Weights of a small transformer language model: width 384.
Each number is 128 + 32 x the weight over the matrix's rms, rounded and kept within 0 to 255. Layers, rows and columns count from 0. Numbers have three digits each.

# layer 10 attention value, 256x384, rms 0.21, rows 41-63, columns 96-191
138134125111127138084103157176114154155146112175152106117128116106105099114134135102168085087109093136166055143122154130144131159182121088092125165130146095106098145074139114072135118076107142120096114098100133163088101171122103182101136102117116127126126096101181087136058133123141150104
107148163161126142075123112126121074143164110158130135104142105135187138113125127112087119134125150095115122105114122150110144176167142100153133142095141096113135119176085082128099160135099092122101135157127115075153143123084179137103110180138073125114115125113130086125097135146148081103
142124148110110141154125147067116113110122124191121065175102116120171121147175157134155093150130151092150149130140151142153102135135117137146170101127168113176133133112162146099134142113115059134103129114125102150117122139146108118137120138132101125134109107114140113110100111126164132124
154113042116096090168114150111090147154109116155140149114109127141134165113082141146125151154171179100128203194104079140129156124133134141133136149146172115157146128129126169141108151149128138093168117165149139121126134180107131142120162149145196124121136153163143186119072135127138153112
094137158105123125130196124138178135097160173098095162139119142126110132085153107105123143136072141100152125100094137125096185127141118104178099099119147139092095115172100086159095177135155089125133137106096119077127089088105152090159131126135098146131183154105118123113146135149112119100
106179145151123155172146100124166149121147194142141129130146139124117142091164081069114147148119165135090110138161121081069139145097134135163098072075082176105092142148147171174126096153156165125108115104156130098104124162135121123098116161119169146148125124121105123143149140097131156161
147136122164115125136097151142112109173102149159123090149118168192229130117130121112107091162079132158111076107097166100125125130147119119121100130142145119105177113112176146166154131156146111119138148126128125156086121093214136137175102142128139136109109080163100105111111142137116114081
093114153127129151065169141130125183101142138155152149111087121110136155128134076174150113139125087131150140121124124130100141161143110144108146106138123120146080113148131129066152113127034131122129070119124080107090109116148187132120119085101151128163126131117124127125151182095081109177
111116155137102146112154130116134189200075190101111110135128122109136142095160133147115160096151141157096091121099147147110078102157087114142100122131110173155094159109149086119130136155141168141109084113114112108150132162106098192105124091119127108075110130110111155139138133080118111064
169144143091132094098121166147044143151128148140135089162126118166154122171106147176136087150101110088187151100140126110116116115146142169095113158120166135120131116168155126143111119096112144107079156191065107127134162105123182146139107127140097144087097135114123132156166135119073078130
188140089152113109128160115127147142120104123137094136121131123186115106145093087127101123088078099165118130162111125136120135120086116146181150137136144093188144121125084108119166156112140129151185129141103162200089105139192115145149142092082139111118133133146130140077110149100100177124
075109166190122136154146129082067105096124106096180163141146122122178146196173137129084177118132141067092136132098083144155116140128121109120181111104095088127137104151080128122095102118179049164127133165110146126182164138075168146108168154152111110130133153124152078106173124128088116124
131138168127157147136086102124093123127098127149129101170096116130118113100106126171139109182137132138081119060129137069149095116118154177128110140127120125136148124124161125148157171125161130180147118106168158101156116125119150144188113108152059122165155102129086128130128110154128083123
167106110098086084106114119123105127113125135119154142165165134115102125096086120159089107145117102138122118110141114155125154169133149159120131076078150145094151143124112113136118135128138111064138122133151143173091112111158073154146079154135146160126149157113152175174118095107090139145
153084145158195127092144106076142142126150165106133140125158092133146150136131102144076120128118163114098120162082130128154087105100103140168153119147130147096116136097102124155128110174189109110107162131126104135171118144087128095111159098131114095078122089083149163112163130130126112075
150108112076129171122149129102116140132136108084158125110129149077097169180142138205160156100161151123131145104115091161124143063136140110103120117157160126137124096169112150115173128137141090153111163137136150149151143140084126126136189117142157135152148114116082124133172139134125125123
125094173158112159158131138068108100163113132114114138175104137116117108179108164149149133146167123097119145150134091115163112090138132136120122133145134108119138146095151108121122104070131115188132147124128137120160173149162111114152130154106112115111117119159146088135147099095147178146
150185110139120157088207137108111138076111107110127143147133146138155115103089107149079095132104127142110168151124141133151155141165091124094186130089106149144124117188121124133135125109157098132149082129147124147127152129107105091105116136082108175102130100100163156102090102092143128123
142112113153142131104102130126086125084072109158115117165164113132121099121140135140096138112064082179134068112095099097127137098130171142099186191117132122076137187065084111143137104096157143140137133128104115109171109127142106144110136131112109148100133074153155183121117148130150163143
187112088089177100095108161149141065156113166158166150137139143132200137144121150132150092156177171122116148098120125125193170096155139111121119142199163095129138129109140147151116146089102143130129147129097148123115099103099148140119109143128110169153134113111105118132132156160124056107
186112114153114120079075134141103168202068107166138068136148127172176172168091151113131125145085148144136094090085126103141099083140062133112157114102145132123137152063150129168127104085153162132110105112122121153150106120119150151128152149056128173129168116078145157114125135139099120150
149139094128108141144150152176118118172074128123110119143133166150117127122153183159088115153099152131074112125070120104121119096094140146140082152108141117151121118090118142124125110124172105105088192091120112163168153111172101162112118090146165112111136113135089201120141135134133145103
148128197147138125099090102123103143161108062094121136116144161054087134093119111120128140139160145178140097113095139129153107115091084129142147142122116098156140141132108140179148117164094102153124152139112116083171106154067105156131162125108069166141120138150115105112129138131093100149
# layer 10 attention output (transposed), 256x384, rms 0.19, rows 41-63, columns 96-191
110168143152138098158163141087142086119077125113083127167141090137119152149157132114076150138141119118124136156153163123106128115069148161132117121150144160118163123179090123217128086125134098100160097140133131100128133081109118109114132158142131111080117184180106132086181126110131146168
133110098133134123128113130099134158192118112097079131116111158123118055157129098149119140088124117133118123122104155164106135105134112119104168086170095140138135112073162118115140126104128150167086153110152089153114153130161089123097168143147143132133113143130149151088155135112162138131
092123090157120120097106084175129135105110146100085182134124148088135135106096106167092147123104099153113107143111130092128176106057158105095138147122151136091159132174129118150124164069107159152146104117100131158128169097083162073100146119093162083149157130120165169097130130094099105126
151125123134098157066119091154140140117144135162122095109158172099092131134137101127158118114113139161139092119134150154152056131101159143130112135108079114106126110174137121125124127117149104160147129118104157148119098096142115125106142105160106126132141131106098091165141143138136081119
148111132097190156185100084121100115144125110202151076122107104070130116168116117127163112116200119106083186080191141121131120174078084169099157160117131151145127128079117139106157086143106128128139141174175216180136119118133104118180103122118180122129089120115165130132109093138165148165
121138086112124141138103141167082092146124105104135107110133145143103128111111181105167149104139055138181112070133152175190100117152172146089167162183145094113150090127125152122158171077073110114109132180080131100130113115131086141106150101105131114119147137151141144132118126134111127131
126108128094149121105152112148127107135129120086125160120134106113120146120160105101122136102180149160119126130122123148111158158139104098154164114110136126118116195135090118093089090059150115173116105135113126122144160134085138137048172150119119102151161186143175146178126130134128135117
169145120126122106138134131103136080116138120126098133164129115177140098108125152100127114077092139146157098129167147120123129139139152107137159148132168143116156156118156140142119126132187136134104143105102165139147151144125089101116135133165150174099185089141137136193083125128162099135
118130122116140114133157144145096076094164048105095112151158114157156137185092113132149136127114105110166078143100141109157107138066192116118167128156111146119138091139120095144129127098145094152133157135108149109140126188108130114136119209108149101145174074142105120103160129173116073152
124151132145156113090152133145203109136095084073098117142089194123140140119174104077121092181183139159058132109104082119159151120088129090175132039133117152097130159078095138145129138133093166122081135106186135131161117153085087147132133164107154083171173141064105176091123111148113107113
109148167099119116129146125107132148099133066101159146123148142138117160098128160097147114176151160130139131123125192084076114109202115122154112135060084114167126164129154147146066069147151068125104094121108109076113150105098140122088120130124150162138169130145134126145132115164125101153
161102124083157164184112151149132163104113166123078137117140151104149065120107107166131108164106139103119135122175125064126129154153142120134063111113128141129137134105122170158156186158040177083149163123170102115089123099111097065134126142091124163118122211133084138091137107132120170092
113091095112094132147126111148165147118169138064127165118141146124091138115132148123143073101098146083084119144094164134129163110117160089121118108084176127095137115094064135116141090112083112109085134153075100135078131137107075090113144144120139103105108131108161095122141165134114145147
117168101123138116134192136125129118124146185142100097076137155144152143171117116076146125145149170098118129153087127126117117087135124124130075147136114145136099110120125117128169078136141150146091179120105166116166118171110141132120164065073135090109099074133114090111141198106149097147
126154117135123111173138129163112107114122109120105163142052145139139103149077140131152137173101133119140131115128141126104150108154138167106110151075176141130090094090137129079129131101081146155135128118111191106114115137129096148157075119106081169124163151137149095141118139159094110129
166092101135163119139096134142167133137132142131156094125119174163154100095109102130130119148099170097151186149150082085132125177129182093138101169102099123072119104127136133098131129108150147121162162085093108164127113132158149133088092170125160196129119110136128144149117081111137139169
122152102127123129096130155199111108089120119114146140128170121169186158100150156149103121171085115103144124133117117109083105156122128147133157145088122127154157114143107185108149116160119093135168125092137140126079107094102138085132094079150076086182122173116113120114152116128142072086
152130109125126124136112141120110137153114124171122098106120097085088124144154114146137156104170192105163098088130114129121068090128168105164104138163128124120138120088130124094167127120102117105091119141084123083133129171108153126110143134175164106127141126142092098162149169169102140118
101155139121113184164091125128131135155110106094110135139099113142119155123122124135147085152183128147189138174149172144096115102096120153126105067135117133101117073130164111160094177124098127133098095139133124159096135152106147140098111106115152120165176145086108100106117148110107080069
137162119148147126144137100168166200132161103057124058136125087106121085128153118104092170128120127134129113109093133127098097142138131110186163084060126136105158115113093092109130108126119100112127097145107105157168159131156130136106099121160129111136117163164106111145108151123146181118
124158123099114117154118102144135105155138118094164107156072096116128104081125122154116089178131113081139165122134085127171144126128180088118098113129138144121137133161134132146187096080145072061107135169073128112157111149100134145134085172164129092177100143114075153082144125145146117075
102093108120138166093109120103140167101130163092126132149113126150175162144182103134143129134152131094207150152142096117081110132133140116111147110129089136156149186148144096111146121082094151117146091129147221118142156133126119101130138158097130159093136125129140145088107157132160116143
095046107098103150137132111071154126109147205110126127114140135153188096144120130143102142091132155136109109132106115106162167096143129159091106172126108133080095120109088139109095175126182160127124105135129104164093151106191139076140095137099139112124118140125110113144128110144190139133
# layer 10 attention query, 256x384, rms 0.192, rows 64-113, columns 96-191
097134126106184143102084152110091117131112106125093129124131144146139124161107119131125141079116117142156115139157101176097138124076153126141125094125099154183141128128160143110147097078110148155147134076126088166140118176133115149126153160147098178099168129128112114039132126130111173079
116130165129117187104134121119127131105064121134093101178145066108155118068112057066127137099125145101077168139140135124098110108145160108086153122107106108123110180125145165130112179111122103162207068165138119131127154092117146163145136112181098089135098161125136129163085163082109167152
165148091137106051113094141109095099117090127078165114114106142136136106115100153133244114112141151156094114058123167136140101111139131169139186140094081126136141154192090118124126107127186118103149142052102108161133118073077184108189135092114164121164130131141065147136063100118145116116
130106100107149152110131132198132083102103093143123165072059111109060134125106115140099109067083107132121131103126097129188112093110163136131168209150123140153168139192156159132123147137153116100123164088169168145126120083094092105183166092124176116142126151106132085097120167074118099138
142126097066124152106071113243191142136184163142039255037134139135128115124169152092145166144160129151082118212141130181162103064052115118133127110129127079170144072168077147094184152155116154098105171145047128161168069145165140125153096148159070107092157073134151128081136088130129090081
084117142120165136208160142140160134149138153191133126167153151101106188154153109146113144176134109141171099105121113106113135144125122119146103096149184046125104110155207141112137127091087134144191208171124076144164174153096155155079158108171122076175096104158073191117061094124120137099
175167125112094118073156137191118109112138063133104111118166107114121149070070183127159140108139144135100162154147116146120152143109085102134159095074137130107108133126135101151159087170104189135143146134174120089139117092141116129109172137108139078177101151130128157069190144130126156125
124154162133088173118174140137093135165102105117095112101103120162134104135062151169131108153159133144099120115084130135123193164143156137094097105120101163137118114131098100113137125135101133092145099102143114143100078072135132169191135106117108082148147125144174098157150152107126123138
107150082194060139107145214093057086084041091154193049108139144172127094227132133202143203106166156068154226097233179106111154157172164203106170104094255160133090162056102041164074127188086084129077055057118182159136148098094104117101190087151070130159131199139078091200088147161106166143
153113079143070113111125129095056114157144147179174149140092128065164135070139124168088134149090136226126128053189152109078162133104130151119191106162157137174169092096156100123036069115125091127177125112142123093078125068118124202143169075114124123132129127178115120152128112059109059096
158098173150151103135091096125088133150122137086129151127099128158068191155129136095134097096167150079060160089090077131116145161185148109156121145125159141127146135135141111109139152129134139104150129144103128152133150151099123130138098171139107158160060127135193155138157172087137133107
068096103106159184150149152158132174133128109132108162104144161129148193143114130131134131135159098158158097127069104081119152157056161098126139151146128070199169112164090187075077184179135134138106134056195108160176124090110089090214119104113120090101065087149192180091093163144146103050
130126172125114171106202086113212146153123132095172141096138140119162129125192110138094133135083085165139157096123095159151150058141133084141093130084105110118145156170132148105170115107182194136120139119140162138172097115118129109158197154162125103128071126126138175134145126115109194112
141138116119168090070147142092121167086180104150140090146113097056125143099108113082102159152128139123114146139053110189117186116104108184139131119097107140127116099150112088129152076149095091163110143184161103133104146129136111148115110130112054153113088168095111115092162099097151147147
100084154161138124132160139119175085143110123105158126100134111141118135140148090168122147089087176144099132167132064133124150116160134137102125116129112102191101091081078133100172125115119159146096088122094101096168126104145120078157132095084137137118081132107126148146162171131151153106
025130096108128106133151135128135142135147098149160120106154131127125151124100082118137171129130174112118147108096168127172136142129155146081148131081160105115075133112120171129093088126107105143125173117146165098105123124145173127133151153119076186112132125133108097122101154130142157111
163095085198172129090119186162130148117107184133106175073174135101169152104128111139129111163137157086138146120195083086137117086177184132115118128135120116153141087134105114087164149160168124153120169120077137068182128130116092100108160186071137064193141106113123093041102109081099180074
186138076120136101173131137146153170119132171119139080110144080141107128087127055134148121122109100096135128120112144120146207107128172143062131095116136164083129120137093111103111090150120103062144134097132097066115112056101105172113121185126123129137122175107113152138114124094092099123
112129189128138116148062085122121175074137161117085177147121188153081112098101183129100136110191106132122145087134127119109139132050125103123105130128098142137119111157106160134136179174146200166170135204111128096184112140212145105202134122078151129123141159134129188053160148121117132104
099144103161126120170068116173180143211153085102049136132116052137119070097090195120110114150180071099130164174089117134109126142052130121138140060124139114042124080160107124127155118149149124121103105143124103162137153147144105144108060109101150121123132113167137149080152113119096054153
085130158150128121121151090118157131120152122123115130086098096119144109115165107140153102099094122126138138160140138144118088114131117156161151102127127092131155151110162121181141155129165093099150147088085124178100107101149141101136182132175150126148128155121111106159115147150162134134
109175146152075114131123167153114156091110121153097179111138109117160184163165112150088118107161126139059108089148142091191148126124195171149132129110179139189162106091164132116111098144111093096119117078153172119149133170127112139107080106117126106116119091059124087230056174139074126150
168104157176151129131136078113087127145125140143109083078125175112165136114162061181150174122127119173158113138148090128081085101083150078116110107125114117045129161177146149122146133180158119180139130142090152096164105108138118086160191109108190160121131105124077125082153113057115133110
141115120106137139108108103158117107152151118139127120190127157153133114142156105106131152107093086147157084109128101106160119097061134150150114164153099147155112151137118084149108112112154121149156144157160166196111078164188145201105130119163096141146088108108157123124122135175135105092
099158122081109107128150121107096107157135194122084136140177111116127101134133128092123108140096129164118149174058174119152111171108106162073161162157131145133144139140149103140147112212133129126120157120195112105112171171141132196110166161140161154097120097148111174147201131110174069088
144110112137084150112129170040150128087144152107133090123100119130147073114113066169100117169114169164156125138096106118083066104169138111123139117138117070136152116128066118126148126089130145180186159103154067125103094161174129135118157105116128155130170082121107153173095154119128070110
164041131170146063085111105154112135179119089141122130121096108193140096133065085083091128140090096161078087114169122099184143233054149058101127188126136192093092085149125194166133133086100143090109085150040079087157150136108215152172077143101118103135138105036182137132132114178148104143
167112091150136149124175125083150079124101165146148081156121130132127141135148101144095096092158153116125121099145104137140144129109137147079196139134071076082154157078084131110136128133106170097101157113096060172127092084142137100186130059174096150115119148102156113107107201168139078162
150131112132121148190128188098144122098183157100120121187158121122105090096152117153132102125087095135148092144169125155113135113148108094124151143118125097114141192126128102099129089057142133100140124090160152130099175137143103125155153116097164106089121086127038055167148153087105209115
168125160160149152139129138092166077170104158142101153107132175139228147074151096130185153133151061152141115123133112156172121154155085136063133132099120145080126083141136139140138187138176178162129156150078139109121085090147088097125146021108138112115123076144174094130130086071063131169
139124147158067158119164100168135103151095120142114188168157133173146116074077144096107121111116095195150135156113135164218135129129099118110113149151093116130175091154124109124069080161117113086121168160119124157057123148136143125103138119116079108090162094163170136114179108173185083116
101146081166134067078156176115112167111157100096182114167160148109137076087071138022086121145149129166121169121094156038152101122179189161095174041071127142110106152105100079130039089094126126147113070103122087103090117107124128100164118152200120140057065133177114135183138101114164181148
103073170140138212100153133142121157115128123154151133182153128142124128182142124100141119140102168099168083129094124164152152125103105192138133154132165111156115112169166151140167188166152158115176107141173139100100135161189124098075127173154189173114158159136119107119173146057131066104
151192075082104119126119142129122124123046089123124127149132154148143124173087149130170119135116189111073242144114111104087090128127081198099151159065082161113168122150190147123181142120141136153134119109140152132102106155109120191125111146087164118191135095085144149151125102167132075115
157202094100109137177141162085102107161130103168158117110156184228081068159116068136124147181127123089167133122136141130136105129199129139158140095141165136069199131110173065177119153166071156125237053125107129116128154155075126144162133140205147145082157135076122122147172081151159131102
108116123085198113145119184160128177153180110165108073122104109168135104144093163161108135171164074109099113143126140082107086138137103120129112132164092072082130102053102148149156148179068087176123144139118093110142159133093118097172193067077091077132159120168110124130123148171124114115
072098108080100179097128139153151172139084113146150115116121084125120095121117152119152115100117086153124075127095159130147147172099163081188111155093106181144196114103185142150107131116118138148134143091143064084096099141175124073165129141143163134068120128141143073082132179142168045136
113099055119109126144164130087149152107179094157107187132138106159125132104101133121058115110153043161133089114138108129123145158112087164131101162105137109171109183040104161187108141145133170101184111136117099095143108084111105144149167155077184129107123144093109098116087060075092116154
077157140167134117151131144140142119092076126118173136130151165211081107100179095134185152120136194149158115070070145163107129175148116153133118109161106088095108164173153181163097111075119113080181069115159127128125089102154081145053113159119135088096141075191176150161181075175117097099
132087085116129112126134111139216122114143169067112156099202117110144148103131145120133083087130115076098113067116108188135070107135174126078107159182158076134098167136161139130103105142077167123122131145207123158115133184190114111069097139090177101109157136096118103138136136142095158097
155140161192117150132105124131093123144106158130129104173121169168127121206156067168146110127115213150097127118098076156089091144133168125189131106122153064058158200125067083144173166205064165096160068156145057160210203123118132102135177138180122136154116182089076106187102138091126153122
139189151108116093136192107124104156090136115099112111138151102088107157166150137128098183065108104123091099073141126115055164106120112117129150160094121075117146166067142092156078118103112130173164093093146136104083143142135097189135125113120074186151131191082129148194146156136094060158
104157131087118125120089104176133081128135194175094212162169134171100132198114078130077171171105070119099143134131071142165115133180187111096134087193080065183100120157101110108191152129158151226130141151171078173110157154150139151162141129160090079103171127171106087107223125056124142146
106065101129132161109082018141160127134191213127118194151116131134109167069075105108130097106128092170075110103098146063137112147053152189128078175128136113151131089145125116113059171110126129175109101129152131109117154157109089163144132185158154090167123142093125116038141175121148114133
081177095165124141139105143133158125111132100102137116155113117121145118132123088153131158155197175156204116152143118145090190168111148158150138118089123170119169121117107132159134149116104112165081105181095061154083112146174128104098170078157110153117158114192130085129172156147152128134
128159097138159039141147186195098133099170070128179064163117169064106129098173053110154181123170202117194201042106163191059164111122095171146099066072146098145112084086204108160070079124102103104181096121092081201099186049064095135095133114160105133105077183093100056217172084115110190129
120034149144145138070068070142095139102095147102117153105165182159118100101146149127158130131148080119130103157094156135183131121130066103139130147068129087163093125200163131108137079146157119177115132194100104123081168140085100144138179093157078166131170167142153184092100136122079136084
112139117113112103146198127132112180144131133152173166119098155152119150108145159080105152133127170113134146126148116124089138090125160125152119120128155075062129174151130131150105108154112120068108105169156150096123130138127120118115159128126122185187088109135085110153076094122118115130
129106111092145144215199170125111183095098115110154086123102124118134095130150114173128096105074118110184178114154141117050154107144094143191157109101098160132137108126140141206138153113124124035128136087129151111210153083149087139132177061149085112119120113137192098230094137134115118138
109201142149177055111177082172158149125098125121196119129212104134110145146156177125126144090155122128202145135032134133126135128140157154119130119094074130092119112115199146070098147101121147041105064088129166123152116122124098101064098130150110170092092118084157102150164147138089139125
# layer 10 attention key, 256x384, rms 0.183, rows 64-112, columns 96-191
170165117123112125117119121131130119133155117147046118127125093139105163124117130136132127132120132155195095163146107098097113138184144122138138131104176169141134119127149149145170144122093135128123146114142167115121074166084125091162161146107124124126130120103087102130138142134127191113
163133155206078158128106103155183119115109186113089135131181075126177088050060141061152111104199150115155125117148119167166124093144181110130136073152105078085149152156132127130140071111099100181165103137157136162107179090191095086158098110123132115146107148169116094124124145101099168129
181090116152204093183058160121119131141071150074164165115160043121095136104157121112167170170148069124159117082102098151123198146116152150165093073110153076158101084154123085118150180138133119114143123162058060080133140152157122101186162128207167167112102115151133118183085128112070092115
087128145139197126120153088169142126122107151147108125166154136096165083104080124169146193158077101121166096107144105076120123130122085125099068151178108142117132194148102142138145147131092091103066153084094122188165166137145093094057111105088090088139103177078116088100048130144140057141
108072096187124123067091144115159158110164127170146180143104160140107097146128139109126115117122119116146121140110144081209127140066136140200173155109168094089148099069139090192118101161079112122119133119091120099158113196121133105163153183069107142172085134060120118095098150119132161118
136108153165067118115053092135139108134097148138117114110113081137075213190105123131135102122073146128122112140134139198037084106111148151157152096147125134154141115127114145138106105139096157078128162102158097143082126126066146110118105143173150145180060113170124148161152091078128070112
150171150115120141063139116141189121088100127165127146089097122140150134100175107162097135139115148074143102171144115156094099127120035113101101171141178171100115148152167157133143080141129151108095146109095119121162152170113137111167152117197079068187121148107166120101093159176132121167
119082147164120173097152198066139183194116177110137112145116160156144138133092123137114173160161158137073180125096112168101138144174146091150091054132126127146122123166144135099122162153119146111103117135137088057114115116108193143163212139088076143140123194157126139209153191113130121116
139127162099171170096114130138134100165075134135153136081118171189093129132116134177092125119176114091151121080125193072120098133121149121132125170165140124100091147142144137142153106172107135138133144105108099134072085147183128164104125126150101100132168151129172124140118170150056173143
168090119118095144085101186082149163104184151118129134181134121116111109076112097092152193095137163176098168110157110169028176170130154197185072069189126147175108140205114176087049143087076061101057124137187163057105220194111169140107089108125131126079094116191140120182139059140102063085
148065165083123169145132126168147166147134135084126153103076092110123150148130134073065093151097147079116069127117099159167162151131128103056095111092138170131105086096186121150120169108101074145142112126108123049129087181124119199193201181101135169127173103154101158155119141082105156040
134118102148101173118085141150114137089099178170092150135147115070106166134122142131150159154129160157152136138100134155104096151100122131122082136134104104115146127162101146216082113107133176144077118112149134137140068177117070124188094140126096085096102065136162131133086144180066098109
169029133118128101091117172099091145106133125146150069178122117126156145163101165141123138133126097117168135117154111141115099113171165152144134134099162121162142104127162135156123141139144143124142106122144133133128168086147105153122128116205124176122131167118103097161144138133096125079
148094141140119168142176143111122099168153143174123093158040100092043131150166151099182125103087138129119143137033117139153113090109129121199125081135144113128110122083202059159112109140116133133216142167110161086188196154109126092144126098176135128120081093107137103144189147156122129159
074124171146178131156077081040145144139150143107143135156099124131098164212152166159142109104170155152166113136181159101131115100124075151084128133121093170133154099102086128125153105147147091134148089107146114143136077105105135144112078126115113072155111122181176141124188131184152142131
115144150138159088137169123123163160128092164129157086184127167131153174122118126094166135152105146124134145137098150105066100086148131116112132157121158158127102160158122113081128141120123172140095150110106153097143152150086143127105133116143149112139115142135202082085136154121125159161
147122132145106122119102122136172149134120145124175149095140131155194095104134126128148104139132093180141134155113153175165128119148129092161109149128168147104108122130159072160091117167126142117135123151078174094140149137153072099120146180141131116104136121139064076113111156123126143108
133176137079156076148160127086205105118168094124141087131098168112110134111195100125173172127069130195148141133135187117136158125157089112092101097166073130092106167165089146152103091109085172160137137074153102110043087165150110157133146145061122106118091167110119087079119126102096071073
122116150098148160151080120102161134114112119116119145115125141128109102118119140115085154112138143119095163155082167131126188097087097137133115134109098167128147132192154137171116140155154183120182120177140075143133094139165113141158132125163088097110137175137161126096094087091117182123
167126056168104161132120126114126186164173128110127161114120126131165030119138125081070177101155156188093188097120149144053162071084120127135140102169155092172048153158119182115093147131150109135137140140175059099129115166134143169074123107171142171149129150105117141131152079111135116091
111122140073087165178107128124155152181141117103148108149126100091109086121165129114141116123115134143190186152157137127138097128102085107147102160111158130125127135106137096080053118057118101073131135077095140170152133106142106156074142133141139144146129139111105119211077124118106118062
128098125130202158103125158185138143154165130133137166122149085143164118114113101156163118133122134086124161100104082105104165178139183188092139123131150123148104139129110134136107144093153144090131160140203166135136163132144139160178145111102179185216141083079101113135130163136125160131
127178127166155100124137151110110136094117135108140101095118140087118136090139165109131123133131147122169114129124120115125130104096094133105143155138128143121120095156113133091121162146073090148124102111196137100151140076130112117136128205115110150052141145136099099104182102115148114127
084115120128075118085151162164109094145152107082098072095153133126075131114086117168190073112110124142098173129183122069159180141085105172175141109103083170122136134071168117153127090114120118097103110104152130125100073108110196174127107073115124054119108123122123143052169107124176164063
153147110106092105079125080153137127115141174111126145054120120124131104117152081114138160148106136144148111119154130117131155119192086187112139133146153144135118116134142129150166170138117152124123148125170158117095168144123081104075159134071081168053102094191106087165150147119084134098
172069141129133166143132146142130095089174190103119166186170109150092140055127099133141081062146170208146119084110120169095132153176104076151155146089092060146099144149114090111090160087088167149174104156179131114054138127103204102190144091103101152145116111126119131128112101089145076046
173085109198147123094081136153165172146105126083142106145098103187118144061096125122135125108100162113112119108204105156157119174159155168087157128109163138128122112092161171158127167140119105141120086130103100083112146164105220109100100152145167129113113101141043155151209125167154131115
136101135119132141084159085112138099108164230096132149155131115103076148063166113136075157136155107141230143120109142146108129136102093179089159106125124058085169103095116131112147129074147125150124116128154173152111154127098129086117080160069110096104161050179098136138198140159148109102
195137146097102146139151131165164142157112159137055128122101101182113150119156128184085148100087098115148138104158110175130159128127132177155091154179165073156109230131094111108150072081154108128152140105121154069129206204139128117212177128165182168126112100161120148059126168140164127162
157158130095158167088133112129126110187068138132136113109168111118093119117172089137132167158157099115105125107062145112130136108127135102087117121105154128113092110143096116154121117119136112168152101158150143117136095088180137107142094125197167184090091063115095160111146149139121122091
099116127136094087094081111113132040166159111136094176122119112135156134100122153137165125134052186176105133146181172220097134079145130127082113135133029120154076196124132112097117054130073142077077098080081137184172109118161140116130126140143072112187151085086131158116087098107186063142
080111114144117181148090150111164123145110121129104105134124074120205074114139127110124123134147093104106110164154128154121089094151105157136110171085072156168192192107070091097139090147128090210075115052083083152153067070132068131079025085124086147150076128166139068082133127079173156149
147072180082134165062130182111068214140141150097138106098197124095098134132126114080161144072081152069131154146114175176191119098175131147106155149086161121134129137169148169157158184104125181139186144160127120117080128177189152143095118084119142171163061156138098171137122126129135031120
156138123080153161110134149099112127152094191111089124110180113150136068096091117155084174176136172158154162152125173143049081134074111134108115095060076102110075116188160104085144130186110140205145155087128081075154116111092098173160126179124174149173154104030136172134150091166137107149
138127069164112143154128003092135104165149097135121090119142126104113113125145176081131042145131194144088133141102133128157128129164106132116134123110155160128143161153113150184103110209103134159182152102116118138132152157088137126070126098142106167182101183166105178102149160065136121133
080172085077122149093097146099206118076126141146093099119103162156148152142093134148143185131192202129128176080128135145096108131164133144141169077136134139158087186140096171130069146045138103111136092171144187057125130132120153115131138116156134103137148122107131169095168136146154148140
150118113219191125099131177060159205189103132118168131140169126121138067148150105037128127143078108155176174094152158165140163154113081121193179096089118183198167074081131156179085125106136090096156054156189135113189093150072149087156133107107143084112139103099105155074073194129181096085
066110074147077094197182104086088166127188123112087077173141154109102117189127094140134120110148080140116099143125151151150066107118159165107120053099178098198119127046113176117150189130127189140124084082143138146154131159134116125054134117106201143117045068140121106097131121108147074218
140102116152149151136157129156111182116117110132088120184089151135099145122150104148108048114132193094173086115078182167137122122109089157165178110165180131150091155169157154167175117083156126135177158055122082048147125062074153112054136132151111174110102114174111125179155121173156144095
148125135155104178153080117155090166113153128119166025149118160148150167107133034183100010116138127151155157143072167145110094128103145104114119152218124212184128164108155111103125132139090108122072172180141096151156101138149114122116152139118196181169180098140091193084128074160162076129
114137149193069107124048124129123111159171159117131117114159145072063171102055073125134083103156226176096121148094123096093092083126158098096158111126109098140134169177168079160184116162138117103119134177175110125111171134179123133129168120132137131145209143060150141210106158145086152116
117097146142144120105126118150142132126154131060081132128100132134127199104112143135125099166091117102146108090132149142172086081144113095175149135085177095108155149162153098128120157142112129136146106134117183164110093132081157156109136146116133097121118113089142149105156156122156132132
108100153066117088154130108157130171179156147178138136062113140199162115175120174114098089113129101132178109068087148123141196170085160063120141128113170079152080165112127041108095107088141133183108155100181071148125124112134131099152115202166133137088132154125107130134136116038153133101
122130082171156161130081164109118185098145127106095099142094147105170125093100085125118132137096145150075118124076160160139109177050101165157102126128191161119125100126122097078090096124087053133076160134166093126128168115096103127136167113088081116116136107110120067152173151142151114117
155145085202081102134115108141168158152110133133091173148081128157162125151117115167063120149152153148142156100139129091121153075101158142102134153124114191093144137089118091147147111105169083171122088115108085125088124146051117113087165163146114123151142138131160129079141133132109114163
134157106149117104126128113178119117136138113186102085138146111104170138106113074125154108142138133099182114146097126095084090115159134135162130065159108107148126142115094143087152160116089111092150161097080071147155143075085145160130097141132158115142080135123116148100167128171149124100
105097141089109144131159137164124160102191098121142188077115109148096159173158176126160171126188124131128101084125111077163175068168108162158099138177095114097118148137132185147107137147158080123101162142092122113150169133104100135170140070185116141110151181095116091106160168119111149148
123079136128122116122128118101208148097129135123169143153136119112134181124158096069140127125121136121120125174113139109111100138107157195153155118123142125099176092096145169146086095124121109097151111177143159133104157107097098110106087125186036130134119147082155100179157078103083132138
121127131092106129253148139128093170150103137156139120122153099129127123144147127202130108112088098143143141106140095094082148047162144097148131158150107132114198096101165129122141089126127093131128144112169113074172083137123125084131149130142144141133179114236186097149085115158104066102